Weights of a small GPT-style language model, trained from scratch on English Wikipedia.
Size: width 768, 6 heads of 128 (2 for keys and values), MLP 3072 squared ReLU.
Architecture: LayerNorm before each block, learned positions, no biases in attention or MLP, untied embeddings.
Each number is 128 + 24 x the weight over its row's rms, rounded and kept within 0 to 255. Layers, rows and columns count from 0. Numbers have three digits each. The size before them is the row's rms in percent of the matrix's.

# layer 5 MLP down (transposed), 3072x768, rms 0.0237, rows 487-541, columns 512-639
106:102139181160147123117166132100166133144160130150141130138121179129140127128127140100141093121156109128125114162165167145149144153101107071142115157155131090133125120136176125102143149099125082142114074127111130120156187136096100127114078101143123133115091077111127149133147088116134072124208126101135115114153161133117113108101135111113119128105145129135159146121129147149141142128135
109:089122126102067120117097093130102128126138131142142108169143104111108126141116150142161126134156122141072098103099102110130109106140112135122122102169123113133168140125078138134168129097139097130140109152116142128117120135096130120136156162158132099096177115119152128163094108128105117114142123112143100143163128135101136184147147081134120134120118131120164102118127148158157099125156
101:112140113121147119133083110123133109148123098127135135110067108125093121145108124129153104081133152130094138133129114129148109129098148122120118151107136129136140134119133134094161136155159123093131122129095092175143110109094122116164150126133126163147119088174133050119165121109093136104117134170095137148129099146102131100089145121134142138137128113110138120116150213188095169163153
095:133149126122140111207154151110119141141119133114114107118148121123110135167087144135121126143140097122138095125136126111129129162155116129119146090129113136138134160150134108091142129118122098096162126169082143089116129113139128138128193144149129158126110147092131098158152097142136136122119142107116132138157151086132116117108137100121106125176108152122107108138166149099150114073138
122:099119082129132153111149128142101133100143081110124122128148115148129153087108117116147159100141115118108133105109155157133136148155131150147128079174108109114184092114100099102154085084111108092106129126121148124155159146134110128124135153115172173112144134080198143132140089137128116171122147105125133141108134126133129074162148133132135114111147123050133164147092128112108130108115
105:106137143139098125149103114144139088118123106161119115089166130121152080091168133165122127097158110151135110124134153136129098113131149170144148163143099112117118138138131096128133156122165161178126129150084124116133112081109116136150140130119133125128129070092105111111146151120117131146167117182126124136142163117161118138160104146120110106105124110148178139131147136114083142112122
106:095131130167141138120129096124107111149169116120113126136137094132114163102125139119109163077143124133127142115102134135137117133121154143153121122124120079153151090126126108137130140110154144157125133147129115158129150153117160127149183139155111093111105141178156111070124135134119140108150177160187135129120123115128141127155155144145123118100106143163127138133153145129168158148109
108:149136154123116067121113159173155139111096141133132077092106093109125131158128145147099101122127102161148085128142133112133164095115133128167140194098121168106138143135130134100114121200131122144118102142131144128126157119148105132161121152090163079122181113132128134096177141086106140115119091097116096146094119151117141138106138096157161110138128154141157084103140103175131127092115
116:104195113094130084111129139097131155105124107114151132135130137119137178099125189185114156129101122128120145129123121120138113105148105105154143137160170126118120109131107165105107114078095177115116106092128136126114132142095143125125128122167110131138161124148130186138156177165137120147131124118108127165127143114114116086134103115107117108139113140109118160114133111133125144198140
110:123094140100102131165136112159113127111122138134127148144099137120138113115142161142104125170140129158114098138148140106183132126144163159139144094138111143141074121141136124103121128139125114070146085149120141079143144114125113133143091125109137161107189164142154127078180142135105129117116136143117143122155148128174134123106089094089141121120097105129084158093119117145123104162127
093:142126134194141100096119133114136094117150099086112110113124132114091109130098129094114087106138151139149137110128136127147093105193091115173148143125118116098139137166151169097124138115155148119116147138135104142137119120104081131113149175114134133153133083157157084159157148081116126143130138091153136118147181126139097096126139143102150121107162103115099162132115107114144142153135
089:159176122140126185178076147105119140132172149133141141155161130114111156114116119141138115097118161110130143109152119153109136132128110119145096174155094155137111125175128127126144153099090101113094148144107127123138154145146129113117133116116142117148081145126164163130116106128125161136160153145139097166128131151117113145119126142102092140113148111102122144181143136156156132169155
104:101115097128115103164165151115101163145102187146134104082129076146113086144165158111134119138115135105102114096129082122106096116168149154125129140156117143122108105133147082138151115142109108113150087126165166098098117142150143123111165119122137104113092143167144127124132142114139114131098092151161134108116101101108106130103099125090146141158130145138138115194123085181164115120115
083:160136119121119128156102122123158150131147141117115105121144123104118130130146098110155142125163123086124121124130085179142161095119112155102110168165148109101142095152135139107134105152108108096143129121116108090139142124123118125091137117135144118119189156134135127141101134109112154149114153106143081109154092129144123111157174088128109123177129151136098138103143143116116109155128
103:138100101133138120143120156147101100098136148113127105134133100117141094153101144091143084153121126103109143135116146121115108131056120150079077085152143098144106105125187135086171119164165141100112164138188118152113123138164114118078093164129155151150118115156108151139107086149146126106187148161142170180092146117142176146094155115118135144105123119110104170159116126140102121112101
106:134136160178143118101124139126131112059083129116147127129140146154171129162118158128151082141111085145107141142150129146100116142119168148118145136162134185085125134127119126121117115127140088109149125162121135094145121101144129132124170099074096133123129101116180132152179180127113103110111127114132118140143132137151110136107140119079149115157183111125150112130106098147111102147111
106:093134083121134128129128200134128126168172105130164130094126160123157126119102102117129131122080181136161137118121162092128118170110119145128107121130118170153159133133079129128123072081159158122129111112144110192172097098116122122132187132109105118113132177126139092076126116076192148123122137137130166120127161104156123115178121112153111141129102107134105132105132104105127168160148
078:134120126093127159147146140134147130134136131109123116124130095148124108125137114141107117156121154128123135136128145067113124162121114128140159095124152109123152111116079134148133131091092105134168116143126113115130134110091100100087135121081154137093104119155135121119140151148132093141125141139119147114142096148117091123111157155140115109104145135095144126127100144129133094125142
100:128132141091147133121097163099155119132138101088101146152144143112169159106149169133097103152089127139105102155144133107127139097167097185120153147127114114101124136151085140119142089086132135180130140108119093102117109148106139148104129102123091100131101126106089132167164116141128094100130160130166133130202100165119137184116115131134089089096078084141138129086121111124102131148116
090:157128117125154142137112138150141146133113125118118105156088159123135125135108097137109126118129117110125123117075096146114172112102128067098149140117100124138148175094149106142119153151092121133117131148134144138117143137147155121110115157089125137134114163109140108160145104090096138085121138093092118131128103172067139127173138159110140108114112177122145090117132124149134118115125
108:071093124136104104124138119142161132103134130141150121122104117127115180149144165154098123083062092155160120095096146151097127143144123119085178111135196145076101177113142124148129125165106159147112174126111135125152124147124148124117163133125107138143177101155128093124160117092157093142143138040132073143115118115162088148155162169137124156163153139138150077123170168140155091126119
097:125145129138107056124155117126155160140137146156144149136141129105145121137140087104171142151158135091147164085142127137118113152153124126106111112128109141101091187075131142111172147114123086168134130105126162125159125136117135120136112114148146106143116135147155132114142093135149179139130135136112142160153101104098142105140144140134083129165133124120142161126132101115148107104186
097:085124125134128157105090127102162152101150142141099094142104083147139113117141158160186137154092129132096144133156154130116134148173115075148134183110141146128131138149109114090114120076114074100161090144156147089116119146143103141096130117133144103119146126107162150149134139107140115117115117118116113118130130123115092141096080102128152129127098131098192154122129197125127081149135
097:125147123143156137168142119192131159133093095132055154095126122154144176108122116141126122121137145112146110103132124143130123141131162141127137096106176143144096171131078098104170116107128122114132109136102155113146100110126143133106142139094140173108108124097168080161115147149170153084108136136126088149123092157104067097125146169137141103130136135138106152148152140152128110131129
092:126149125147201122138103127121106134111106138137148101137101130095138118087141152147093133118146102116163192140156107120132134126134129134112118134142163119104156121150087150089073097147163103115118123172144091132140118127107156124100156140112147133125109167127124120168110109137157158133164128153111173117124141124143172126135119128154117120113112169146130126114108102122127149134115
104:115132114097145104115106126122097132168123080121128159164151153139129147118128163132128174115110086182147126115073131124122125160106139143130123113125098176152120128131101142128161087121151171071108112147148154118161125136107108126156168142140122165134112082148140115118120091150148116131118113092091132156124108121113122137136146154100097146167145167138139126086179111122097106136134
106:136120120113099084106143142127122152111063111123124179147151142129089082096102152140168108139126117120108144076148137063103115164152177140087151107111099128140150162056140132139151149155138129117140120120154159144127096090101136128166120163121115129101111129177089109113126139131136142123089131144149111137154120171117124160136150114127150132109123134126185124091157151103088140148134
095:138175128121154144144119088131121125132163155124200092148128131132120167103062176114149133120125137119146139125158167120142107137141112107092129119095123165120142156149071146082132104115155127135139152147133138107156132145142128142119190170129126142105087145123126144113082080126131159090101116156126127132085167134121126126110130103128108157106105137127104144133102076105145105152151
109:124129147156147160162098142100129177132113142139142107094114130093191143145138148113104153120116106145101162104120094182136150125130158102107145133156117128135110145127129116159148126119097145114148145118141148134124141074139173110120172115082141153134099151105143153127104118126125189135129134116098138118090168103157151081127116131109131148120064078119096139143142131129142128107108
101:112139091130155126161122107110099198101134141166123124125145106133090140145179160118103101098121133123121126145136114112073134123127165135159097093151122121121165088126117127132106144176138160162183144123131113172142139144106116130138170099158120119138129152123127125172103129085125086159125083090115105128109110163138146097106122139124130109123159141131077133168156118140117154121141
092:151127138161151114129167132149132144143144151107156150118128113137119136113153152152133156128113125117139187059146145146117153171145133100114129133101109171093083108109113153098127124124121168140134107141125140130142108137148109138092107137157128099147133138141073138084102113159073085153108123121095138148143089141122076116103135148169085133140123172123131165146136115149100117125150
074:118146127074153138123163139145114132129129120130138099148123133123100128117129153104132149117143164109135164119108151105110143122121124090116137111026163145092093149140153158119140153107117144123143169116101110071142121132168144087139171121102143130113177101168106115137145096127097117108163114130133085146131094080098151157142143123130113148110095119071178153107127133120125131133170
097:112107096160138156063124095145146152129103099122150129156106155136139156171122137123129089153119124135179164134070149129095169128126107113157156079115150125159166157112076167146137122152114168107139123138140099137126122140163149134131145143162161091116143154133123139136117120099086170136149161129127135113175163138179139139121151113152135105149123143140152079154149134070111112188093
032:138154135164146131121078100102144108116125109146144085133107078121116120131137145150145154099068117111097140147117131111158144139127089129131100134173135134134134141152096131120142123172086150119162096132120111121105171134146134134107088167123121151154089092171129140110116153089102147125097138119085099134105130128135128095105107109111106106191130170155133136145157099136131148128123
113:088118132117148125130118088110133049133109092176114172128136122131102118174102086153148160135134134133166148104117116133150107118097127119098089136173146086116143161088109148094134141122125143113113125136100161144153159119126138056140161137177145103164120121114140154095124102130147119125089085159110111154119137116134106148138135147116143184145128136084114136122133119130140118105103
104:130124143117112126116143128105122126099099141049135106125088149123165113129118213137139125169111165096154095146120122129134145162115119157155100143140117125114136107128098142118137157136123125158135126127089053120156134135146167118114127100114106087144118113107122160177134080130119154143138145116137112084166148139137116123099147104147124138177165148113076147093132146143116111130129
088:147108135104161128111169128147125128120117117162170179105133166131154145160100120104128096105082110116131122128088170110165148114155119134128126134144122106121106141129123141105155093075143127156139133095136085155157152107115133122105168173104103103112162140123136142099106120138117131156124128134136104116132191139129131135127149119178140112091133141120121140149136140126105103127169
125:107133153152127147095152149156130147108108117129125141074146107109151137137179179156147099134125136153122098146151132132142109139140115147098158112155078127137114147103144172112110185076139114113126092156118091132130130133112135126140176145125099146130129140140100143153167146141104124112134098152143095136169139107091123107131133145164176120177123133120166110122109109164121138165168
079:137110122097170154110143154131120104098102134127150108160141150163146124141121161098127152117098160106129137100124163153133112142087122088107143196164161126152156078136049154146115098115128163128163126099132086118138117131141137135110141076136139100128120123129139107135135110106132137180119115077136089131125135137124146070126128103111138143114100117122134112115131140104131113153113
108:145120138152085119127205134138118092141145136134085104168147114138131136140118098130161135162148126115100148133082190135093105132185118145136094117165155114140101116135106113086129146140134128067103082152104101075099109085159090131189083108114118108153110163083103123124133093168101153135179119135134109144105140075131132129158143143101125105146153149131140131148151146141119111131140
034:152110109110140129126177119108131112090142160053152127130107157082132104142119115115128112137086146125170115130174070150062134118115143156159126121128140134147143134122127172137158124137122115046125146106127147099122140180148126115153098146103124141123132135131105124151140103142104130134126125110160097105157094124074131128140114131085081086128134123125148144116134111127086162137106
093:109143125132121189130084112112124116131109165117129112114080106131097082107177171103121162130127128137140133135137087142117129136111115160165112088147167102152163101140109139159125112116103130080154095157104131122111142195115128128161158097135130125139179146134116060147107134096102115142113085122121144147094100133126122144120092133108151129114173101152130103090107178128139151118097
109:152113183173166123132139162145150189145140080164134146133163081126111136148147129091094130077115117136108124146123148111173126107152159129132139176112121128141159115131118162143155126119104125127135152086120116122141137144138148134127135101143118141120122088146104122131144134141130104102126163153119162166167133124119095128105091130141106130118159146104132115126115155151146179079114
118:091104134112158091125110124100146133127129181116144154113137076092140144159103145140115074145114158157134090149141126125107143144124155103156109155154079152144171158162111154140115100122174098108148119110146118132104124118080135130137148119132125138111123105124116130173131186131121125133132126135074144135131096121109067125098108123164147138131100099116095089142098125110166179123137
107:155137117128109109091131123124132146135143130180129117136153143095123121137169063155089172127113123153128127091117087157146119133155127121158152120120166129099120145129145109105123095131130141115145143142126147131138113115127097111093104106157145134104149199126091142123135137093112076112111128150077124148109146121167138160169145125077168090134112143163107101135123120102137146140078
090:159161106118154135137104132128089153109129115140164132095145128164136120114148105129162140133135106136109132119137138133131123120152130104073119111088131144091111122110115126128141114157114128152154163147120152126118116134073121119120115068092154152114157143107132103142112133113116147102152122118150157118157129100088107128138167108104115169145124155097136115120153147123153148099156
105:080131102200111143146126075131149137112127112124123153159134163083141125163120135131116076124146128078106106133140190111102127134115120079121136139177157110119143144099145096090085124120135075126155133107100163154100111121113116122152153099152158129097129108114117122199136176152120105159110115140142154153168162138118130118121156145160130122083132094139088104140106107171136085170128
106:139114133093114133127123125152116080113165129164136153168119127174107146127122077097121137111121144128145081160136173119138146142128077142138125157130131096141131090167112108090137131138097120097138108138087111149151121122110120119090128057088124133179074157136112128152149102102157103156153124154164079155104106165115118137153162112131110159135118150084148129129162151132156126167137
078:151091103113142172112134136104142109107103119142122123111119135117124140138154114142136119163166160121124122116091171108111172167144094132115119120106171148101144103145102150080089174110106057154199145139138121124151127127114113122138134099137143117104128123156107178150063144107106123143140117162148139133137117095137166154106151122112130140127080133083111145099132139128103100093123
095:134142125154133128094101104079150161134103132129120118188098132130113143133120123129111131082141140096121109133112132135129136121143101120144127120140105138120162135116121167061112075134140106119134107121131081113121133170123126136170125142128117095136122142074104104150107186127129139117114102153114090116156095146135069123075132133117119150129129139099142145153133131095114150121144
100:113183099154117127141138096138117084142159104112124097154123118110127127120123116101132128110126136117104158181146135120141159106065142115157122138092177135148152104124105163149152113125163107158124181126143124139130126107115109123183233152131105153147139153149165104090124146144105156177136155128109146144122098126157120081128109130144143127120134122117107148171120137131138151121154
032:117153095128098140118131127140135168153128124169100142139143104127144119100123137102141086145114155104128133181172163127151134122135125151142127111105127106159114116112103110120138112146136142118126114107097155192161140137130145138139111129128124120090136140139102135095142178123146078101083141169121150129040075080139090161104141126162111157097144156135131124111085135088148132100117
045:145109137152138125122111133173114146143153135161112147131126187160168119134120157140100136126145155134092121139138104123128139180180124181082158132102154105115123149149144143126123125139134079105116161099128083130131136108166123104142125116105104128143133111092180125054159111130124130095149166146169120112146132134134163150123160107112109120132153160076120109134121128125151098148143
115:103111084144141104099157138149080178090131134124113110120117171142146158096129131110114153121155113096153124133179138137088184134164129173157108109150127112162139134125145113132111097097125095153157130138138104136123140135112051129089070137104143112128122130122122160128121149135149155147060156125193109124099135171165125142141159104134129123113166171088106112189157145133146105133115
098:140154187118101126134111101126133136091145139104117108121124119132143148109092134125115133136104150162173124087149166067159128139094120119156090137117125165133141148150102119126137115154095151088182142135147114125120125118110140122122129093117163128116085089136121151077132114112129169131127145083117136083088133110135140132126118112085085131111074113085126142084152108140203112122138
# layer 5 MLP up, 3072x768, rms 0.0308, rows 488-541, columns 512-639
104:123158155143127145104135103151120135147173151130127130119146091117161157132115134122101149124134124129136087153144128149129118167126119162124093139116147132116097152122143135058122107120119124144169114135103106107129111110160136084116121103135085153119115101102113139135128125139121107110139157160126115117131148117142135152118135120140123128103150120151125145148126125098129134116179
098:120164099126145139153129074125103094133121150113124112109119160143102121119092124092132128116138108123124128101154161108141116173098115157095150182103156110140143130121109149102128103097189135139109173113130119127134112169149139106160134146166129101088131116152096111101107115134130152130123140120141136147084135151146140099122123098110150141169107129152159122151133123117143168104111
096:157103139112157083085091095114154120135089151163075140112113176104161118098110126113093157109153104161094155159120121139121117128098113147179077174166130116122145113130140158131076139114120110146065108138154123114134154148153103143135115142120150130141134161139129169154118194149145136146144128135114132094115153190128139122126128130121105083080123081164143140091070110157117146156134
118:152157186113142085087094170143138106129077142140121153148131088149143116155110143138113158169107091142126107115137164141098109128138119136150166145139127115133136123139133147105140090119168093144150114145137134100120082176176138141127122143112114110067107140161121137150125085161146114118149100144124087110117083172109150132139146145117112112117132133141163120101170115147128156136099
105:145139160117104095109096082091094147121090179124148105109099131151112101168098120147146143146148094143120138154124131167129122155098130082091146105098145143115135160110154104104135173127136113134164114107106094127082127143132128139118135152141113127132102125127141157118105104143137107186111118091127119109135081106105112159118096107136155126173142085126150125146074111135205127078161
107:119110159174128142083155149130147156108149163128119142151123098200143140127080112128155108152147091120111112142129164181085071146086094107113140157167116135127134111093155171117141161093096132077110122097156102136156090121110177135130153127124111148115114108149120159127150132117116128183142134113100132149100090166154132132120137091157121115123116064082112147128087173118139121153144
109:123159121159125101117107128156175116145146114126134142129103150120134145113131133146183124133118199128126124116161143160131159125145114079130148101118097101138120169140122116116108191118111131124076112078111098135133122145155115133109126077088125113104101139127125142154097127127108157148168100147149177129088107134127119115105157141115120144118106162198118137150149123139126178167138
116:119118111119128130127120127093144119105082139150106117139144132112138149133123185139121099167120088141136139147126140155115137153116147134114093085148107148131144154104102159063157112160127093114162172146136144114128155170143125121116106139119141096114134127160151126119136090180125095136133135103124150121123124126142117135112145115129114153106110120101127082085096096079105156129114
104:120162124147129123121110110094102128146178129126164142142115131111147153172124162133093092124145164108110154113106175161118135142118111156119103130150125127105130130110136178122097111120156117136049138129123169143138114148199103101150122152162188086127118117139162131146101076147144114103125072095138123154117077104133084134118113151120134150103134111111136162108164122104140162141147
093:125116148091111111145149112131130169126111144147167120121134106142128101132125093108131161137110088135136101099094124173130120178095123081135114109119123158137127121141137111168184130134094121142135142140129134112116146145138136120126116117129135094091141145141160165127131110083129142138134115151127133158110082120117150132130130146126129142152096152140173094130130111186127135151154
085:125121146079132138131126161157085136109147135097098098105128182167117127110146147105162122095154130139127129131163124126167099128126138136112137128149118117121115115094100152130110117137112120132096171068123141067133119142129122137188140087112127129119107100124126146113149128140138150162085124180116131126126125131116116141081148102115115137149122140154169164098111099166129168108128
100:092158145136148107108123133092114134087156128140111086098097148114126114118137142114126146117134104143113162112093102113144121101102153146114120135154137167149147122155179127134121132105111140097182125113110114124165143095145171123158124101135122132140137107073097125127128103127126076092177132106105137135161145095155160187137094133122112130122099167124109107164117129137134132113120
088:127137168134129146110163116127081084109132098099122156111102130135159096101127154123113103142114124179202114164121172083118109157121151077157140077090119151147051111107154132172172133143124153151147106132157127140122128110053131136153135087124076134128133093085093135122112123107152121097127114155155126141122135113131148147094112125129144143102147103136123091170123165122128126135131
109:134111166124121156119150145117124139105112102113106120140131118177131094142123129145099149130093116122119073152153116140124114124129161117191114148111105139104162136094092116150090147157130128122156163102119083110160125128086066121146129078115080092102093126104169124133115106145133132162093121118144126100135118128144111145119096132133124146139101079102142107124140101098118152167159
104:124165136086100117114116104134109110157121132195108103065104107119148124114132162109120182159129101157115152111131151141155138146085145101154110132094146124152100150096121122108179132106173121096136137148160130129120141176111160103095130147121121152126125099148149156106087133138126134101158160138146177114127150121132172133115114118120144166131140117163120127098161116129108134145157
105:158102136108178156141111124103163137139125146137110117146132105144160169125108125154137134161197127115130128139117121129111147137149085124084146125145161110137110164129133128106119155153058115124129156109121152143156150143120122118115129135097143141146156137170170157174131150153133148094146081116112125157174119126114137133125124154115139105147102115123150153090132118133150138116199
078:118125105118150093107124107135136140128139132137172156143122149117122119133131151144088179114127108124107111105120133133147073115144142180097160126158133120109066156145149168099154169153166144148112142118148154095116125149150134130161138143167111142153133125137122142118120102113113163107125125100130092117075148128126167121142140105168112150139094151143126141128180081139168148108104
102:123090124114150150115129158165148141116153151185128162121104147114122136107095109134143143101137137141131146133156119088110111112110134141147154117090121125113152100068142130113149168155166103146146137125116144138141117145094145139152120129109140146125133163147166136095123117123132151086163098141096159123067132180116139138120131106130100110112101179150115130128092115134141202165154
089:115136148148114133069164152151106122149106125127139153115167146118117115080140100106168141124132118153101144126166111144156116143104128142135125052130160132156127099113103163116154153097159122089109118087125111122124120140088158127128134053097116111107117097118114138083123150143160135142131128122168123095088106142166145128096105084113116133115142118116142135137118168131096143119105
112:124089111100129090083122139128100130157157119144145083130102134103153133127086113118118133121133143116149104103117132141130132144152126120128107125129097130115117148129121152161125129116081152156182134095133084137175125170107135106134120107158103115125155145135134154147159109135110108156150144171142119130161127153098170127133116127141105118146124128168151190112110113163140155152164
100:101169145150123108160128109149115142148141158150147157157106111124149122063095128120136111136136138129151081124122125124115128159119107103172152096111066100135120130143138136135121138155149173115112168138134151102082109122148136131107167127134138175123136066152092162148194182124107150147143141126156126150111098165112112153085124107139130144131145150108162116089125172103091154140118
095:123160103118101114120144121141109142136126141120127131087127137118125113129098172166168134153137107180136117112169150141140123160083186187151113133145154150131075131079133132070147110147153149149108130136137112117110088148158135115139127117078108125152137111103116161129130135137148119105102137114107121140080098108119153078116131098135089162192135156125158100146142072127146133122116
102:135129122127111144083111111119122124083154125180163112136096115128088140160135154155130121168141141138141109124166169144123147158125132116085138127128139131139109136140103158068149132152131145154119119118118100131156083143124131141126155127167056082139155109113143141131138065087114119166156069119093130125138132126157180139116101139169113120139150078115158119180137122125153119144140
103:129146125128131100112152115154150155129111143156138106143126142156145111130137128110153146142149162169118099125102126129140117121104130112131119133089134150107112165084134131138152156152157136132170105070107091107089095137108102127143161088135066148061162128142164155149147128101126126086103151121131142127165126136095098125109141102111095132147134080112174110110148101130107120117182
103:140115162113187121125128108112107139133153149130149139089126108155092117111132146149125138121172131104128131137110134129087126169135112119110102165167155139121108147125106156109120157150115121135141130110140144109175141134107132098129145145120104140109141111122098106116088151116128131071138122126067116128145153121084138079132171135125099163123147115100123121145121111119130149105150
100:159135147163138136090126101134108118096164161123128094121115146125116105084102157113148119125125102111146138160124149161114119130137097113128127145177122131126086128199120119105118146077142101115120133097126114125121144193166129137092117092144127129134145182101087151177112126106103089145100091120114122100145135147112138139119157121099100115068155114142110088161157111116128108138075
093:125117125130105128114146163098107117136161082117079111136143108145166122135138164146106107119134101138114117160137142108114126137113163140102104156128163124157117141123141108143107102111165113111139150177128132113118145133119138133087134109120171121083141104141114120136141130112102137151143129110151108145140129159103140133128156102120130110125151081121135136119131119150134110089137
107:134113158133165160163094108121129125128141130103134129141131174117126138143123136135098121101174108100106159115138125101146147192138178143139102157113171124103153117081103177109125145116128130158084145114113092098119132180124134102106132146146119115113146112133116146101148167131101096150151130148116129102093150148118114160135142072113124117152141132145144154109131099161109145123129
104:125174145105118129053131138110061122104140108117116111146149127119124126118122127115129125155144131120183088138125158155122097154118124145095167153120100115142112158152165116137149120078141139102124128120140106111102091137080121133108147115119116105129115120130127111120146101123123122106151142154148119104132124121123160163118149127122110130135092102133130122156139128137119102078125
097:132119116147143066109119141131155075133091077124114124131141163183120100134116141146087135132154112170138110152085134134139145142144156114151088160127127081134151136149168124157148114113112164135116097150140141131098095139096136130155155110126127157098138102117076115139116123106192142106139150102088094093146149146117125119123132155146123127134126149117125138163109142080139121119110
072:123139147177125134124104115108133116123128148158129139128161131107143132103120112160131122134120164143152116148153095136141104134140086105156122107154073156130094108101131084140106114100104113102109088135174140168109149124136149123115116109138099132169092156128139139179122107133114093105137128145145133102139133158129114120069124195125166084092148132150130123152132145133132104149156
095:122109102118114079149093127103125129142077115117142105151155135116150099123130121137085119122133132129138145132115087143140099127154158146113111168166126164104123132136113128162155143126096096115096125095149139147087136138135107151128145143093107142132111120119138167187127115153091103116155151123109129090144126144096123100146133144132129176154156094134134119141118148115116105110147
060:140081141118135121114101146135108147122129145124069115087120159141117087135120143131109103080134129098159104153162151135161123170118141131134127122126155156089121165116150149136139153076109141107126151094126119092086120110131115126130154091126083148116065111148129162097145132116113148130124086061118133120107122147134105120079119119167160165126119114112137138114156135071143117120137
130:070127107093133116140146090128153099133125107179125130131124120121121112149113096146084140143096134129098120120093156152123113148100110105120125138160182129078163155140084166142102172157100104134148174162109096116126126133146060108086178148146151081132144113112091114154157100117138181120117084145155158130131098116137114120096128125185123134146083084128129123133120115105151185099150
100:143123161083115092099133143073136123161138162101126133126169121119156124079159088087156146136167089175144149142091121133147111168097105119090089120131119128146125157116157107150133139143101120103161125130093091125124106151138126143102118093128106142070148106131162122128166134110099118118172150082133153097101111113129131153113101130106097158129120126123092145128171105153145126128190
091:115188116136126126120130103103120119167142134141101078115121131108112079108132065134167149109160171193129126122111106150100130132143115098158127138139078147094143125155131094127136128134084146121135085172160144110112076155147100122143141133130167103127170116140119117190141155128131105112107143116156151122131105106106132112114144148171130152135104158142152119091108145157181143120142
124:137126131126143141118118125162123090156151085120109120134113117196090130156141099111168126075107132101132130135112103115106105099155187108129110152138107150155116135157119136120162113190135142196137104101103122122165120108113103130126110105160139129129139135105131133160133117133154143140162142150127172118166100127116136135115129115108135154162122155165125105139173131094143169151133
092:138161120107114107112119147162115154153145103141125186121142128135147093118136114124111119143134115104079093133126094091138155135119131212129136078106110120100102108118162119143159134172151122090125131129108180128125126101106114119073140146102120157128117109152139109162150140129122133089121112143130122126166114147175154131082105154132166149155132141139093129113136125165134163155179
104:125115096099172137159042136127122143146145107164152155099077151098126128124119106157109112102142107134153105123115135154122138136089187169107111146099147162088143134117143121103142099154140127166129090091131130098132146179088109128110141135126136133111135133131155129142152121114176178125145104112096174110135151115142123149112139084132111150166095115157154137152120090147170137096132
061:122135147127143100090122108131129166136134123159072111091106094130133113110097108146149137136149135149137112126151140081110092140127147112085075105119120149111123164101105117134148173120125095152111144146146123129105112160118145153115152113150111113103080140127119141104087163139160134140131067063148168132100117133115116095097161115143170130127127115161146118163153099101121123098131
092:125124158123136076043123161093127143133129101155151113129149139165135107091090110131117105168164146146136143122135143165090141154145129108058135158128132127114116125112164121132103124128114131140145117130159127113149139103131142139086116112104129147100068134100160180099135126187161134093114142142093116079093087147127182116125134117131106147096120091095148133166153125126139090159150
111:103127128151149140096115119130100099077144113134092115133138090204094112141129121165135094150110131128105109159131148136099119138087175131098147112109130129133094143134071157130143109115131178116112159113132122114079134155127131130165152093159128112096112085130121130140096117087151115122153079105136122145114102159084151102130135098130111135124148124088183101139118125093124095140129
107:102137146137158145132112094137103104166110114128163133152142148166126112102123132122125138107125138119116150105197105128158138147135149173130083141119131169110113121107090164135122115092179164116049117118125129095117127113138160156138164103132159096136100117150119100096141130123135132124133130050111110124104076107131115133083140100129135136182180143117117140132132175091135102115156
108:126100150094143117133066099101127113101157094144119129130137154133114111150121175150140091103131151111119105140141121162122131131111134147082133116169102127073092134121106149103110148148115124135134158085149159097126143172151107112187127124136130097111117120102111114165152119137114098111137135105151108114142129125074149122122144138119126124148150106141180115114120100138111102113152
088:140143158153136120160144119113120138136157122106077131126127133116141130127107129153103086137109109111139116157144134127122098112162079209135152117148143120119090100107161116112106133172153175114103089114149157138113054138138163106105162151142102123144103127129118156150154176167123128106087133097062131155082137186133160138111113155180150070109183089121095159095122129120124127112120
107:138128134070141086104134128080105118130125140125128098121122113112076104079099104132111158154103092127129111138112144175101060098139117151138166122131137115121153154124095133147186155131149120119028143111166147094107136155122100106128135148117143123090113159126113115121125137163113140127204119129098130121112091124090149136118159139120139116165141130115122120131133150126084125140134
103:129104124131111127106106122133131148092085116166159121140112128130158140126077146129125150156096065131121144122085140218130086120161119126139128137102156149128157150146146140125121089103111128132132134116144114083147109159141129136110096132138160113145124129107105158105081094181098142135139119088112195132139080123135149123116139105138122162095092108102176099140119115100136098093119
079:132192118145121099136146137147125182129120124147108182123113141110134156125086104147137156116134109123123104146150138118159085119156122132109171174126072118110126146157143112115145118141137174106060084127104166066091117137134134121138135154157102131148114086119131116116193128135184140112137112138135144123131123148115098121101120123164112129140142117150173137127136130178177149107106
101:153144120125127144112147139119104138154118126126118121155126153148146144114105119120133136136109147104143140106145123135098149122131147135094119103162110115143105164087095157098138187099125168157111151113126112130105087119110164095113128123141148123106127132133114114148143100126119120148136088100131164135090127140168128134150101132132141127127129104143127154115143128150113132116139
094:152102136146141119132130116094120106111168103127124135110137116130129159123106120139095102138147122131175144120104097149124114136124173118124096064161162127113126122095103133144101120123130131116070156112092153131143156091124163099177157139110174138159154119176113105129140137168119113093137088123142111099085156134147118122110161131163144139158117148157130131103155119132143135108155
062:131188202082199097128102107113136112136129143118064114130080134111117098106122117180118131105134133136122112128100164124103134120122171129106150156086165168087124192106118128125099137111094133144102183117147116131117122154116152102158111124112099156110123098149109132130135141131151141142114107120106162120115157143093136158107119132117109121165079139127127115090122113122141154132106
066:104110139117166088111119107146132131130128126104128162130090154156098097078125131147131151142144099151133110136134143128139105148096138148112115156152150144078125167124095149074145137130143169101091130132140128077137116140097114150157176106131121116123157124156128114155105130141124163108149115148153137132120171146105154114047108095183135118161101127119136169123143111121128187153173
116:128133137098143133069150105081132155150140141179144118120116104134125097138139120129103156125200144109128158117107129178108135124129138144137108109128139110141142135103111182113110133138123143115107117119129117115140106209142116096145141107160119146129185106129099111131130080118108171120131146109146104119121137116167165112120105096133139122122133162131143109131176111177175168107164
094:113092080167113083117089123103107109094111092174111129147133087151105107101144097150136143128098139129152161111124125114081148102149137109110177162114138110095143123116145141065111139150154112110143111128145155107159132126153140176130132112129054134139087177125106129170112150165147101104162115114115118073137097166130134083070130117128089116137157158153148152143134129123128184121104